Part of a small language model's weights: hashed n-gram embeddings, an embedding shortcut.
Each number is 500 + 25 x the weight over its row's rms, rounded and kept within 0 to 999. Layers, rows and columns count from 0. Numbers have three digits each. The size before them is the row's rms in percent of the matrix's.

# down: layer 6 MLP down (transposed), 1024x256, rms 0.047, rows 603-655, columns 128-255
# up: layer 6 MLP up, 1024x256, rms 0.0503, rows 604-655, columns 128-255
down603 103:513523473506539469512487487489481452483447483504489480496470486492482519513534458554497546489464492498471534473523545492491495519532507506501518495508479479517490508504497476501531474505532499530543523533529560464512538547482481521475526487511506521501527467477481503530569482499469493514475472516476487483471525505512531490504525518520488522478516509518528529477485512422491486477491
up604 107:534492470508547498542506514504479519524504507519524447467512465498472509507495478507474482509511525503479503476519531520477466482501534537503494502500447487500471508514465454554525468530517456516513482492523501461545503473516494513514536476516474505481489446506494482495515466485532479488470481532493487491507502474521476462540462541572510516482466465520504500477486519496513493502456
down604 105:529512489539505486546504528518474501486528551522495494481514492497520496494477520518500504468485512454444503522558490473493480507487535524499477484476515427482487502540482508559520502483509464500467523471512499567521512539495540495474501464549484523451517465531451535470525500489538465542487506521489508459513503475515502524505527509528481506537494494519474521528501492513536517467540
up605 096:462528525477491479489492479535490535554504495466555499477463525489517499482502522488508520502543456508487523534463500513506503515492512516498440502476492504509516500466500482503498477507496501543509497544477494499492478479527504521481504462540451465534523475487498518467507493532488510494494505539477501468508509466469521510529504533501494525498487525496561540507476498528501493527517
down605 097:504517480476497501515527515550491505518503508501517455461510525487519520515517532521488498534494500520509513509482492495497529509487520512476504488469535483530492503491475491439515468464532527504500506517520507492486524463513496533500475506511492505486515521489507469483480514534448492490459531526456486496539562485524493518513548512525511498491528523477496491478448543520544547539490
up606 102:524532493489520477531534518424506481487477476493541525467533536524475531494452467491512497502496505532489487471485496495480466535472476530514497568494508530491489452560464477512526479489494444510500533536524492510478457527534483507516492496515476496499506511485496492490495533545505483513482512471481442480513533520506522488522474502471502476515523534486509474498501458495526478465528
down606 101:478489499457488543496500513517487555537448489523564532508514496474504480524455498514515509549514506556525524538433478503489464525537496535476467487480518509486442438501504523490523505472540496506513463509512509508496488478539477465508502489488495485497471501482496535530524484524524492492539486506466451493511504508482470508471492529493505520509522497539479486503509483527469499485502
up607 089:499485496500526537493494466502516542512506463538521535508485512472531509461485501430498472453483480514488476492487503528476494489486462467505471455508504509484492465521489481523490557538485477505495493493509531477513469518483506527524494482505492498510493489507511489515491497525502485473493471520549484544511500430504507457542449511551482455450510491501543490483537507475472488518480
down607 091:478503480498495514481468462497541534509503452510474526497501540475483443514512533503504477475497466514501487488493511472509547453536487516498496520499525539484515490468506522481529484499541454481500494503498518506461553533509466537547471503495539503484472512492550476506506513509522490524508486484490538523506487510533515560460466440493493513498506470508489524516476500525531526517466
up608 108:503530463488488485524484541506460518493492447517532503526470477491470485486479510498438525494505484481485501522470489536456499449514495476491500526505500525527512493521518524484513549509473503492522511503470473461531476519432484515493506522505526470470489500511478526530516507519530484487480483522476471442495534468526491497481515503461455566527422467514521501539529507510524487491501
down608 107:539523447502532512532453504521512497495509483538481506476543501494534513480496478508513519522495559538506513503512510533471474494507543464537532543506490521505504526507485506503491515474483543528512458549489521476491528491482475512499524522511538478475443501510489525520502456478487465471449547470493491508484486493528507483467508510482491528484521492470539481550518472519483514534490
up609 098:511482461476546498482506494472503528538490528490513496523479485512485488510454494465508461509477474483480506466504521547507454495447450476526518521498468507462511458507451480515498480492473500490497521512511417488486513449507472507480497500527466482533514504513475501479464492471489494460493506473507543459534501472515503460487489506506460479537464530526507560466501531479523544532500
down609 101:497502497533550498473500490476491513488442520521489520540490476504570520528523467499514474498515562464516510510519496516505448523493477519511517526511469441510497503504483490504483479499505507500511516485549497522462522470532522552487526499483499460522566456497502477500517517520510485525497545527507551490498482464502495489461481472531474512488465505514487512489493473495505518505485
up610 091:485553501511484509517497555526486490504496473530512520491469505518542490512447447473453483469518455455478481517481490511480472492528517523476490462486499523530497470484447474510540486524508510520531472468463515495524469475448486475502504501494510524498500494533453514487529459519514477516494472506499512484530519516512479503506506509487540481490540502477518477457492513486532508456516
down610 094:486569472511454473476540500481471496505566462486504484494502492527499493494540486510532492477492491474490464488473540504514465486471486470517478462505490505494509503503479496513510498494489466538493494462472502519550470532519447492477507510481540534447491498480528512491444515443469516484521516543463488501530492485535511502468517500504470485527503505546496487534505476469491504548470
up611 098:471541498534502474533522513465546497502466492509482523510543495512461515496445484491465520511524485471498502497537502451457478483492505472476484473494490471468491494540511490547505502516478490522485532555528507477497472503510456476504488504536459484488519467512505499454476516468473485514488480496507479508505512532526501505526483496543494504493503450484519449465482511495493492477522
down611 100:538490449515501463521541517485512512452529511548519469487450506503526501519504510515550479505496503437539476481470476496541516540482520476457469494535512521513507521518481529497494509505495510479498537514542450476494545518519482477517475516510480528507467521478469518504504512461571513512522496491506508479537503511503487512516506486550502527495472490495525479478503500540495437492533
up612 094:506521517535516494485502485509476475489523481486512474526476438515517532503519483485498491483519477489510473466533480517474523454466490484510465494501496493494522477503511519531538527522535453507530496481500489520531521478486526539498507536542508451455483529519531503488501477469467485453474498565559507514500514490500481476527447516469476532449488512515522516539495523472512458475558
down612 097:515495516457457568481435484485495528490528474495503493501497470491522466506517502488477501499483488522496511502517524489491535505474510505508507488499504474479506496465490465500528467474438529553484456499564496481487450493451501468438472479518517532516486500527547516478481490489500547549494525493513475520482530503536507489493480469484470491519472474519495498518520485471487452491459
up613 107:485493491490505511522527481449468524500473526498522498479492485484470525498509456534476458462510496456513502433456506553531500453494492515493564549488491504512503525523504468508503516535466469564513469518473527498489475508473512499475532499520510515465502489507461473476527506480525518467442526508531445511520500528500522485505497533541490503506474526483550517470516478475470501467495
down613 108:446479467522528468516532492530488478465490480464487486518498469492535442533526514486463517485482531481500473495471437498508494477515518530435489476531539515531515508496503517500509524490502528515523524509526494523496521483467502550475481481491535498432542518493488514479515520500511486454516517503505496476455484469541512481496541499476497532499495475510482487505488511499532517465515
up614 112:489526497534537486567522481506472515517520502456471466471454506501470540468526505501507497476532509478501511516467541533483502528499495490525488448495504522460510504505529511528489486484516471485438497532468475548521509512497490459520518494480504466479495480518522533499519493455500538502501518486450488519496494515497494492509464545499492527493507491486509510485485559527477493536470
down614 113:438507531529494489538528498531473491524507522490505512548529521507536489495511493492517512520532517492503497517518510575489537493517499499511485528502532545534534519471510495515554506490522490485455478512538490446502523530473511518508501475551496486511512565518470500527534532482513525561510440487494517502507512515473498523510440500487513488490523509510490475504523549504510487493478
up615 107:519496542529543461546547475519489461516491470515517502476497471507455508507461459522527501537500515496492479485508511476484475470480508494512529532502490477445507446521517488480500466479468468472477491530519488514508477495481440519494473520535451489513506503539515517503525494509504521488487500490547501490524464528494480510500429498479498503518450527468534494525490520491489534497450
down615 106:531444528513460459494536451505513509528480471478518493491533467481512493474458500511462490501482517492518505502466493513548483467554557515477531501491547503489470496510522521474515498517497511499490501499497521512441495522461497503503520512500506526502490505469514481529472509523485514467528486525525516500520508551503505519510479516499515512504474463486518493525500503501458477490482
up616 102:514496516514514460463506470450502534523497537510533530494463492485459529499536479488505532486498531503501511472534504497507474466484501502486526472479499521501513447486480489509542530521500479508505492489518492476478506469450520510461478528491443496489507543482463505479506510545465519484490509523513483510482492499480479502535500575557509482493441508492528492545540471480482536517467
down616 101:491465464467501514480485473500529490501508484535462533493518468488550550494531507544496523550503463528492452487517506482482546560521520491481546505509505522482499517526472484503543481471474506524494509476476496516495473511511511443503516506460508485505507480499468452489519534539507488483474516518494507507462495493480457509474481515503511493534529464511489482445490457488517501491499
up617 095:475492543538547459514513506492501503515515484478499520530479510514467490448498517493540512546497513484483437515471502496483477522500513513505481523526473529500514491489496505537463560487478468477493470507493485543544476457528524491499472499525480459486473488509455491495549503535452521522489515509524452509480474508504484519534508519541469558495495503491486501549516502507476534464472
down617 096:490492523482523487475483482521522542495498486506510505541502489539499508500506550517496450503493468484461501460508478472521481508483503530505558474445491495520461529476508503476494469490462482470553509490492537452524509504516476488523500468486513499486463498503507474517506498496503507497511479533538528516529476495510471499501454489466523536454495529474526534488482443485526524526503
up618 103:529527508483485460532455515493512500540501532502478519500468455495503572474515497490542482452478479448489488480506502502486443492518516452487490525500468489517491488455520472510509481483527508512507530516487486515515491470452492491522483447503473479493458477487481542440512446524470538475508496483495505504504484495538531492518486533469484494496508497494509499534503534484546534513507
down618 103:514516476463504481476481519486486488527505501513559494524476536525502505526493497547531485499506496492511495496486485478464490448456481481514545465517513454488494496495519523474462565510532523539542523498464494502510484506491494436496529507510496500507505436493517467469496491488505523484513481510518492491532518492494493507468534557499513528521498514480529481534488506536496502538484
up619 103:465545584466522478546492519521478522533525476499466463458478503497478502441465490488468495535477514478510537537514490485517500514447456512515512520471437483500470486468502473493489501527477486512482524565519476488542481439520520465502547521494552480537533531500481520500486497489439480544486470535488491493478545504510495502518512515491482499456492519498498496466510474461484538523506
down619 102:490489536498500551506477517504463508518485537514516487518527492520499514439485535496515481495525499497492505488454457488503526490501478539508524522486512526482518530529500494498497502468484523525527535538463499500515519474469504513464535464536548503518496520505501491517421476477511515497469508516496526549508499463499507489461472498506472479505526465508486504534491554497469505495531
up620 095:451554502510489507531522544510466482504499476497489519522496501543480504461437484492497522514493495501487525455508478507463487489498481465478453527502506528539466525543495489506512525529472478514490534509506492540515486515491518486516535485477477483487458502500467565489477468497500493489479464513475462460533511489518506505493517485481478528444505490453506535549465486482503506500514
down620 096:498502448474494486478437497467500526483521518498461523493496487506521520510487469432503489524500532541508522479509496513540512489488515518510456550543479497516512493522477509492503492510534515526501486454463505503494479500526503516483495488460560514481506513515479506480504462473490507512518509531515484506465544508539474524471518454494576509481498478487496528548491504487506470531501
up621 094:499525545488531485504526489470516469509504497529531467479503424515501530515536469530464493498534493485510537484485545472521530504517502498429496536462512515494493513519488446475475513523451475470463504561509528530517498521555481542500545483507531499508527465508517473447503484493477506515468483501508474528546479468481488477489535482541509490442497484469491484517507475486509503544490
down621 094:476385469524510536535526485535550518496482479532524499502506487525501478546521484490476514498516500507509503526510478463522489483523531499485508510541532490464476504469483483527498525478517520492484478514498493541487524518503543518514489543502524477534469460474549444514493505531470508506465529477521505521496477509509464521512471480529475487501489520479483503495560487503544488447474
up622 105:501529476488516502549488496507447509525479441496502513508522474503511506462476488478500511527502500496495478503516495548528477489475527502535496494493533536477526505471496532538473468535454484515524512490517486492488498489481487487486482461536495442507519522496533500449535540492474484457503454493491506518544466506483475460449500524526519547495484525513505484474522505511496490499456
down622 104:509525511473466524510487507528515479513497519491525559496510472515449509470510473469521489514471512484483525511462507553567500485509483476544501508476475493489467497493536529497482505477506507509475497479535478558492487480448515480535534496529469499529511517534507514504524520520485457520493505459523518525543496465490489488461509518533482559505469483477492472512538486465493490465475
up623 110:547523479505498481529477543507497515539507519483471477495438441511476550524438464515511504461501446508516483516476502528514484509500501505523506477482460521494522527489473446487459444502510481530505490485537470483486473459516459484498511506504491505478491477489538563504490446481472517488472514520504463514468521491467544454528478509494508512511473466491526502503473503507478475491497
down623 109:542478500495540557520440540539503509497502522548485507540491537508475467520523513522499528498509535490501532463492549503498496471479508508522516461509444487521496529474516490504485503488524467517504479501486559527497554530519494490463457534463534500471475518504504480518542500478487521465496519506474468531475512515494507503496499533477429474487503483485442530499507537488509490487509
up624 109:451512514515521490465489520512482493554521510496555513494528533528510498460527510485502434481521486475455490503507513524479522437504492533429518506490474562504482500534478474477490479485498504556479481506511478478503444523504511487492491490512475523482491478451493506444501489516496490502486478518495473504485476497478525506502471501507460475495521492463539516530510484465507510521514
down624 109:537518511535502487491507482448507534504536488468536472483488455479514486505516520491512516505510487541467537504498514471493476436506464502477518506538481464500496467468494480483480506461458491487511539513488537544445495506476481467508470493502533536502490504490489495479492504521497481507515520495514595450482491445497499470462497485527515494504515489480490499488498441544523496480511
up625 101:500496508475521463504517486495462501538507424481493463495448528531466497468493517521459487505508449455499463499536450521451493523450526455516522481516495481498529508492521496485508505527483442537472457510508505513556439502503532507510537518468522485518508492499485504531489483471482454528477490533460457512488474516473515528474498515481464492480512511480488519530513492495536492508498
down625 100:497476493469521504525472522460525521464476532500527539509472483521510531509487492511489543488449557507513471508484461474506522522528502494483550484487471502430492473492457523513485524521497500498507514527496458531534480497469474504552502478517521522484472529527494486504521521497503484495528503500465474523494521508519477455545541516486477492443518519484518477469469477496479507495525
up626 101:443521505514480507512470487520488530523506485491504504535531505487492512492495500496484504533530537524504532491484495488501493448506463491515492469532505540517494515520524532526515525483501526496518495499483520509571494489450461507485502518502528437503450512512455494454485523507504514520453510525495503470507516454483578515505510544561481498475477507485510526503508497477463517487481
down626 104:502520528500483481491498493462497509496505484484511482445505501512504507514542473463505493489444505524497478504527519545484489492487459543520519460492531498501549490496480469522489525492466450503469480522485489479500456483499505515514466510500565485519549492523471513529478509485488568490502527492491502481502525500521484560484493518489550525548480502503483522527498485500480477541547
up627 090:513522520490510468494543497482486502498536496512499502488499498488464544444480499481496449517471510480487501521496503570506468467500479502464479510475525505524536477499499503480491563546509465493471461471461461437504490478493531494514567540560454489429509450490505511522497499498466514513510490555461484520507548479484479450471502524522479483495501498491497432496545525505486511480510
down627 090:475489521540481479479547522510532493519504531545514494438538548504526556554474486494515541507482529494531454517500519470512447508469492504507479511482472530527509486497490536408531487511488518498495459507503522518513547504534519487512505513502483503541531514514527503514492535495489496498491523476491497504512493500525478522489513503506520454512474493517476473486521515491494503496511
up628 102:553537551533515506496500498465449491467505484475523548457492516490493553474479483518506502529507524523496487473519470514511491426515470506485519490481542522465549533555507527558505507474512528493452456484490517482517459488514483471493515496476513479472470517518520547471545513474511509516495457511508478493487524475487510494506506496511532468511495508494465476536479472514477514463482
down628 101:466508557549525520482594513504550474479506497526501508508482459460462512479493484478505505476444521496468489521515507515477469475495522480502465521523506492532534502482483521513468516531483473530505533530517460505518521504433509501496480507513489540531489483471531474471476475536496519558506510518527494510492512537493488488521465530451505478473503485540491512517490480528498481528553
up629 100:496538469508502534509478564454518526511488523511510516515490465535503500497494504483483467468489468501501502510481519521502509512479523504427512486484482477467522479477445459477484520494504515489488504495514470520476507486454458522485547527517451507482535477506509554510515542511473544507537436520504454509535478505463499523477492505511453527503495526519530522497486504488476479473517
down629 102:536504458485508544519501502505471438493462552534504511517480448488485534475549532512478434474509476522519535549494521495493520493480508493458511490514524513445509529517499470518484491515487475467490480564494513537505490493511448510523490526497514492534547487491501503505497478524469533486493513545455492506511504540531521554474521483520490494510537499485515482527498493503498481483513
up630 096:508490501539499453475517492473454500478514514492486511507512525505469534478457503508483510484484498476474480513522574483479450445500462531502488450471477478488482517543505459544422517488483495542460514535505460495524489477500525518511520495502508478530494523502485517504506444497488498522478493470505515510518504474490465483511507487462486520487476509515514545509498530514462520531523
down630 095:496496476488519488493469462525497507484503486487500522470567504492483498465528521496499506482524501533501501489480540475478518546472484495517528458455510520483505481478474506518470505465460503444508523520509513491416532517536496446491489480504514481475472481508500491506461487490460525505515558478503516502505436462497517465482480471456419460487495531476494541523547474529503529500509
up631 088:474493543475531489544479505488499531504517455538517531508517519524501489477506508476525523527515441481514513508487493475487498511521542455461492462522505458504497491519530477506444516507486510513516463515493482533493502461471539489508514513545482486542485505490529505480482466509484522511450479500547513467521497503482521474488496524456495513486470512527535505512471523480529490473491
down631 092:534479528454531511528481495491479533462482496525524465515499527536563451490545500550525527479497494507545510515463510492539555513516569484475526494519525459507451483455493514453495472479489458510498468505512495514495485465476541475531535537499469495487510533471502514486516497514484500526508473514510492514471494524464497505487507442524482504473500497494524478498493524493508470454451
up632 107:513522505549497521487529497467492508517499498527482502477477532538512490488549486507505510524488491515467473457458484521528470514489457514494490473473492514455511515514483486543493517465479480491500505507480477498511439486493535504505517481507503472540538528530494510476525493525494522491476487529477519469477469546497461525500518503482529529487446510497534464556459492511462507493465
down632 107:475463490498490505494533470504489455465492489491510515534448502491511466494536513507500534569507481534516466534481495507467469497476502493472458494530511472511496501480435486526514509457502525460524494472503458465532516502521497440490466514519504457526504528469510477478528481492526494480510498506491502507503457483517507510558500455527534479465515487514517541502517503505518466519521
up633 101:514507509500488473501505504505478465503493486503520522508510472499527484486516503481513527492550522505476503457474489494491503465520462511491512505459480491524501492559487471563504489476468471481524474509461515480517487460489487477499575504493484480485488512485452499512525440540493499480534461515524479466522477506505494504497516484516503560487503498468499482539491489504497530488520
down633 100:471498466472449459482537508470483540486470497525533512539501479492510489502462506481488524503520503491513472503493488551463497508489494524497491491489493489467512497484476467518521500535547511497483449541504507504559515494548506498481555455528461527498482511466459449504548477550550511527486489518531487486490522517465509501505521487489509522538494476523497465480493530472541490476465
up634 104:484512502543484501491503511467467465487502515493504517482516538492493484527465489458489504499483496491473530513521478490546478481505495495474494495508465521453510516495532505498502560480461463513477486479420477527490498492476484489489495402524511485522526524475531495492520486509481487490491478486500507510510472517488534506433467525527526526482504500462517524500434495523480481475446
down634 104:454472489506480503475512511501510492489506485505503485569475504523474489496522497577443523467469471560497484509536497536556515470483507542519481498517529527478491528473523499493495507514493520553522513496489444482462492542472521494495487479556518492539490497491497520546489514450486525506513519557475496520516499478476534518496468491488512463473510536521485504502456466506518433531461
up635 097:471501541478547489531502528528509496531522469514476483474498473488471534452431455498519456518475507469491490480525515518458462443520496511470508490512500532505501461491502530480480507464541482515519485488497477497532496497447486442505533458514496473506452478540466487488517489510443475503503471521507494483490482521516453505506491507477527514500498512498528476492464518463475490468498
down635 098:487460453487524518515525470560517503490489485486558501542479489502496462513500509490544544558473506484509523484514440464531536510525497526507499502476518517521501493505548537479500494512515512513482517455503506529460518572490506493523493516479491463511484484497540500492538507484480491485502502520526514494454528551500476467548500459485526495540505463529477488479506537485497515490510
up636 092:485490494562513491487495549491533518456520472499513488503482467460523532494458500491541508487489499496499494490467545465494491506531503514453504507467492492545503485500459508501485546471498510500496496485465508479516501441492495455455484512499474500509502478507464481501537500508485548492504503504521451550491522528482503508514505541489525522469506491501481475515506472538481500514502
down636 096:489506453474500481519490501511489517477501449493513528500544525518522549486508468469506484489530472495429500483523509481450500496497494486479539537541496503492522519517476493483534502451501465549486491488514548481516459480513497483470453533523506496448510496537490503545498499497522533443497548526526451516506496480489449491479480494460517511521502493521479485507463464525513504543516
up637 094:484529505502542495485493456541497477534512520500457510501470536496471530500495526495504524521520536459476494503536512569509479491495488501507507503479468524478497510529535523530510489482465521510426468510512462509523471500505543481498512513529488492506516510561500506490487510490514556506519510484474490485474482543494546505515468528480511508523490529488471495497484550542458502514455
down637 094:481514528517489522474491526512501473514505469547507488486460541480487475479519485486462487497469509452490496521449502545536480512475513505472443476534530547518544516481560464484537500487494558510472431539480527454478470517455515508487545485481504472503492520529512487511471522454477508523514512495512501566502489495523564556500464464495470463516478488550508493522502557500503493500473
up638 103:450516505469514526530457509510468505499504521490500529528513450506494522502448515478459492559569492429472451506490476506513508507523527485498517439453517506477504486484492488514494525559473530492494501512484459481522476491475530461510506456489482477497473487525484501461521492479510503514531460498524467524505529445513529488494493507487486483496460521506498513511454505445481491487458
down638 101:437493477498477510481489509545512498449492488483526499497526536508511513502493473518484451536473555522503509549471463483482484526473499483500510483516496472461476489499494499511514502480518510501457469423507493497499507530507510479514501533544498452481517471540469510527517538469471522454493519519449484499533499507520495518541506507506440454487489502457439537495468469501502500516510
up639 094:504531572460488525541512517431477523507509468516494521474462485560472523504504503478533505492532470471454521493524507514490455496514501488505496515494481492549519488501532434491483503482519490499491499497525530484527499462522508480455492512502508488460514520471495494473489512466436483537485502510482518491464499482480527496505526496528560501468521528472497508558462495471503501497507
down639 093:503509472448486514500451506499514525495505517548528497484506521480529422558532508481497551502528523492516488503500494494478500526543484509507478486488495485501507486514483495500478464514498436497527482468468474472474555497491498520505526501515486547540521514520477459474507502496528505483493533434520497470500502476506501528541478464492477505530512475515497490500511490483541532524542
up640 107:506502489488504434510501506500475511521504469520493499549478491535476488449517499462496510479465508472505517490527488550524488504484459490447543484524514511471494480527558474496486482463430501517494502496525489479481450487467509489521495486512496434470542472515471523523477492485501516474529514507500502482524475524466506503522500515461465501518478473471523504530480479492449466495512
down640 104:455465525498493495517478478518492470535463511485467498487462527482500487464502473502457520491488534499446497481469488504517474468501509541512462481486534523550509518453509463548497492480470512549480512537524477512461509552514491483477514521496523520527515515521532456504535510514507480537494479448496476473485470488486531520530495491465527466548474487532484486518483550552486480478486
up641 099:509546515510533481504517532459465496523491504479490509511506453514514566489483529500455475485566484495474500507501471499509508461492530488481493482511506498527491487481487498513468498507516489518506471485451479508490515484448472521495478481511485489496503498510522474470488529515478488516461510531530496529493475502480528441441450528533493487529434513499532514470501487520495504540491
down641 100:469534518525514498445545518512467514463481488447478541528520477580482490515502494540514494497511496511470524472485515524526462485490526517504510470526514476548498503504498489471484473558504525531461481465538494551512513468509455471488506496506486473535495497495503519491537485498474493517517514539464474483451497512489475455465503503485482461469500511469491480523470495507488482468500
up642 090:515527512494490500538506466467489505511509504508505517523479541479495499502492515482515513448507512506471525507510503482477472441499492489457453516553524490485515429497462506471531501485503496487494437478464472493497471483491482487495540461558511504505513532500511515506538463518514538477500457526484467512510516503504501493505532522559503512508491478488512539481446476460541502454477
down642 094:545481544485553508522510458481495511465490475517493532469519514535539543460548495497457481486515509470498482464513481488438567470520538470476491477490468524541505486530489495542479529518507502495509515502503490510495501490510499511515497544475536513541476435535546486531454480494427491529474523525497511522508501476552529561482505480558536501504496491464515525506484428500480486516477
up643 084:490488574525511491488551494463489465480525436527530524475481441553471501459478504488509515465493510533498505550431500494522464519484452527509484550519489498521481465510511519553513498491461511497539448484481535510507506473512479504493508506516489461503478464480503496463491499472515533472484512515515501559499526467507492493509483535511529520480516508545511532528502495486448502527496
down643 086:472535426477513520480482457496505533487539482487541488523536485512487517492468473527509468492551514527441521454473539510498525504485474466507536496514479501474489485473502492480479518496511523474528504465526550500552507510569496485537522524499495476457480496483497473505451491465507530522514485519475519520509493458501496461497495463516482514494482492484507496521511476515513483524522
up644 102:523490488524533516542537496473473492525528458524515508497483468536509505500473478501487509475456484528492483524476509462486436549473479508506511514509479508518473514511500487537532515503473492521457519519504465497528521477516500521433475531499506493470549479435509491444508546513496506486479489499518520516526479521509485498512480543492518501520505466519513497487490503519462572469489
down644 102:492568485468510504490454524489484472515453495462503487507538488492489491500517444542506523508521460516505472456463499488491511483453492545486456481519506521468487510454535491507479536512486518510467512508524522495505486491530496542495507495489471497456491513481512454529479496524519492529509507518457541523487506503482470461507500504490509480515552532487482477566528487485498499449484
up645 086:472533543497507502473516494453509491514520478495552477490498513548457481452488529497516472485541476492471503483475529518514463520454514478508479507523494522525518482519546436526525533498513475513454525526483490482485477516473517471463487526490522505461508443489490516458494515473477490518472470502539489528500511489522484495554485497533507492506474474518529492495506466506481525529497
down645 088:470499512492483477480481523513481472494469480495492510447504525535490460500508509488515496496499509504491505498529505488487497485482501493558515507490527533583512483535509468503602521473498519501493487480484492501460529526502514511528441518441562514502494506477522512535513536468495468529520491486497530473508531498539512504508491445493539484482539496475471522457469526554494522461504
up646 094:490508505499510500501488508467510478516498495533477514495503484479505508458485468493526482486499476536490495538492495470526497483510485529499448534485499530519482483522492488560507555472467497514405539545478523526492506506497489514451484518486498482499519498500484555487502524534519489505494491511521546472477464481531525540488497508448515453470518477480484462499451523531486521483470
down646 091:472519453495474519508455508499517543503496477447568471466500507458447474490487487497532502502523492551453475501500483495495477456516493491480492518502495482469488485485518450493518475518508462523477498474529534460509530525449483503528479508510501515442497509442516459501478518504514494501481492487529494508475486471505502481525468526521473484512531508497480485554504523474467474497502
up647 107:450522496532493489571539513450517496508489501503498486487472494485504457495475522425510502510533468498451517512513532487506497505531498521511516523462484531506496495544499481507530503504480500496478509502497533458509495537482525465471490442512466480444458459502477520499517542482534503491470479488498453529539515517506483463494492520502546464543479523502517442501494490521515511511483
down647 108:500509516464533481536485495493492518454472520527488466521446490506539482502489492500488523473474465488495462500516523474523463464478524553493539518484453523492501535503451504462524520497510489496502508488475526513460482501477460466478490501487462498473491469535516493508479515483484550498468500510510461473504551522496525520485446484487480518485494527488524455475537496518497509473491
up648 104:469510493543501493526510505500494485500497508551475508520500496481519509489510523483454521497515508443462440510484509505500516494516490517507532430458466553503489514516514498543492544539522505549510484525469481502501493520517467458479512456508508510471481493473499481488475482503505502477517493545524463481509501498506522488473494536485486486492488497517501536536481578523531545489448
down648 100:469473501488525499501531473496469472547520549536461537478497525474507491507492546487481430493507504465490516516548508493500557494500477495483481474530492525564476485507541478468497517497450503455504477518563486480488460447505546512508463509505527501513502489477482516541538510496478482501523469519490501530514509489482496545491459493516512494487495529508479492486468515472531526519505
up649 101:474488512537458498486520526457482492451526491488516502523529505468516521497495499477516486493508507465489474529486523506496493531486516468457484457493483495513500490555501533473471520550516480491509504517518483506535498512467523447507510487495438495503483488530471532487478447455537495517471476511530485514467506432489505488493516497516524482528487528478507489540473513480451488495494
down649 102:503550499524493482469527515518511526484575502505495503477549510469492476578513515531500523514498513496529505480502572515505531496446478481485530513519467472506518495453523509485494487492533437490492481506518490524495504518474499491533510470534475471489500508534494479489493512510513506520520465499461545503490495503514472475458492516468480464528479488494498480520477514518469493489506
up650 089:487511549496490486538500484466511467528503480526509532509473499491518482462512438484486517542485482508485511503456553500480476506487460501487472503505483518485508509477485495506468510545469489516559536518517504462487452479504529472502521518490484494483466452477510495497501473493491469535466503515548518473492502514506461489532495512508498515447507509522528506442490523500427537527519
down650 094:465461511493451495512495455489569497471474523507496509519499516510541521499529501523541496496454489547521503468504467499499504532503481494491490532539517504534543520469513485488478531534474507486497526523513503491458458516504505466511477495491512515505457465495516513475481490510497509507492498517475560480462537521490481532512526488526493460483481467487511503498531491491482499521519
up651 106:504561480521468457480499515496484455528507461483502527513518444474449494519501506446499500509487468505457483485482483530491494472504526473470538534457498480473488452519522504485499543532509503527467537489497529507514460453461500493496527496469494486470493499523482523483517511457493464499483490511530523500543484479475523494486507515524473511496501504486510495509489490459516480485504
down651 107:529515516475474484517529489540521512512501525448467502537477538478497521473461510518502522510457511526508472514472483466485501490554504527495489513488501505513500481516484489565511513483479507542460504512539506541507471520524511536526538520536498527549513531459468487492550479505542498509466516522475519504492507515508472472462488502518500500495535539455495512555529490458463469506515
up652 098:475557477495532509501481475507468507546504492454514546493522461511478538498481487520490489528506497505467513508496484491507479485505504467490475483465476478512470486492503497526498502509459520505494477525504512533502467512491481515500484498507493433532493507481488516486486435525516482503498505482507461530486504483526514522513524504500491489456510493494500488529463534466471522527547
down652 098:481505511473492495526492553507491487541546534496467537529512461531470451462518546459462484504503494478507550469444488423466497497515550500505532480499514511500523515455481484521486518494459489496510503485513481503455510524515510471495481499506539504507507496496490547473506492471482478524549500500453485506529500512537504498444500509509553530479534474542466529511509473495504481529525
up653 103:517529501495459498509484503514433488497511516523535526500450457541485514444489475486471441494538492496483508496497505536497481516503493510487516531522502499500488479494490536539454511485551501536501480509467501466488484486492481487470487500499515488489527528465522516516497476503499479484434469506507521471485525474496495490516525511522515513488512479511529520469486516499439508518481
down653 101:512524472453480480478474507507464459499501513471507531509483484526505495486515478489530524513495486503498477466535492510448468511525531536461499524510518464475476501483476520530494573476486553492518513475476509507423499523516549459519488476467511512497485510493519462499525482516504475520541502514554544498520524475486492505536535496499470492504530487473510506459475514540520516494518
up654 099:489519490506479518478512524499495510515472534471525500526437446527505560512504516500477523498537512517500496463521519481492522462475455483516467455528448460487492469491520478526519483457498527491473494489515524485488484497484506514458506515485515456476506523492493497439487516518518510487505495491495507474510508492511535492471461519498500510507514513488543528447509564491513441487503
down654 098:484464508513472537488471510474474498520515541499559492497482486497491514485550499532528493482469456534524413531490480523485540522510479542467444509487511522458468476467498494516555488539518517504498478471507531508488560506501473474507521496508533457526499508510460502504512494543520535492516545524514489475487507512471461515503490433500484497504497508502484508527548466482501505474472
up655 095:492500504500510525495493519503451538491496498518449492481503490488506554503481502475504513514500494501508509521472511545500472439473498516488516484466522512497475512477483448538506461483471506518481491496508505493504511493510457473439504492525502463500491515529454509475552515532523523483502482516560503504472504509494521496525477543459531490473462579476486476492487515532516498480466
down655 096:511465463463448553488506475467528464450478505486510495541492462565523435542522490505493509538507520473505486476464474527498551496533508499534528455509489439488502502530470448540517503523572493498536489501504568495497531539484518489497521514481525495488518457548506493481453521489467541503521476487512521501497480548532485537516481509490497520534500480501443522501551506473510523487475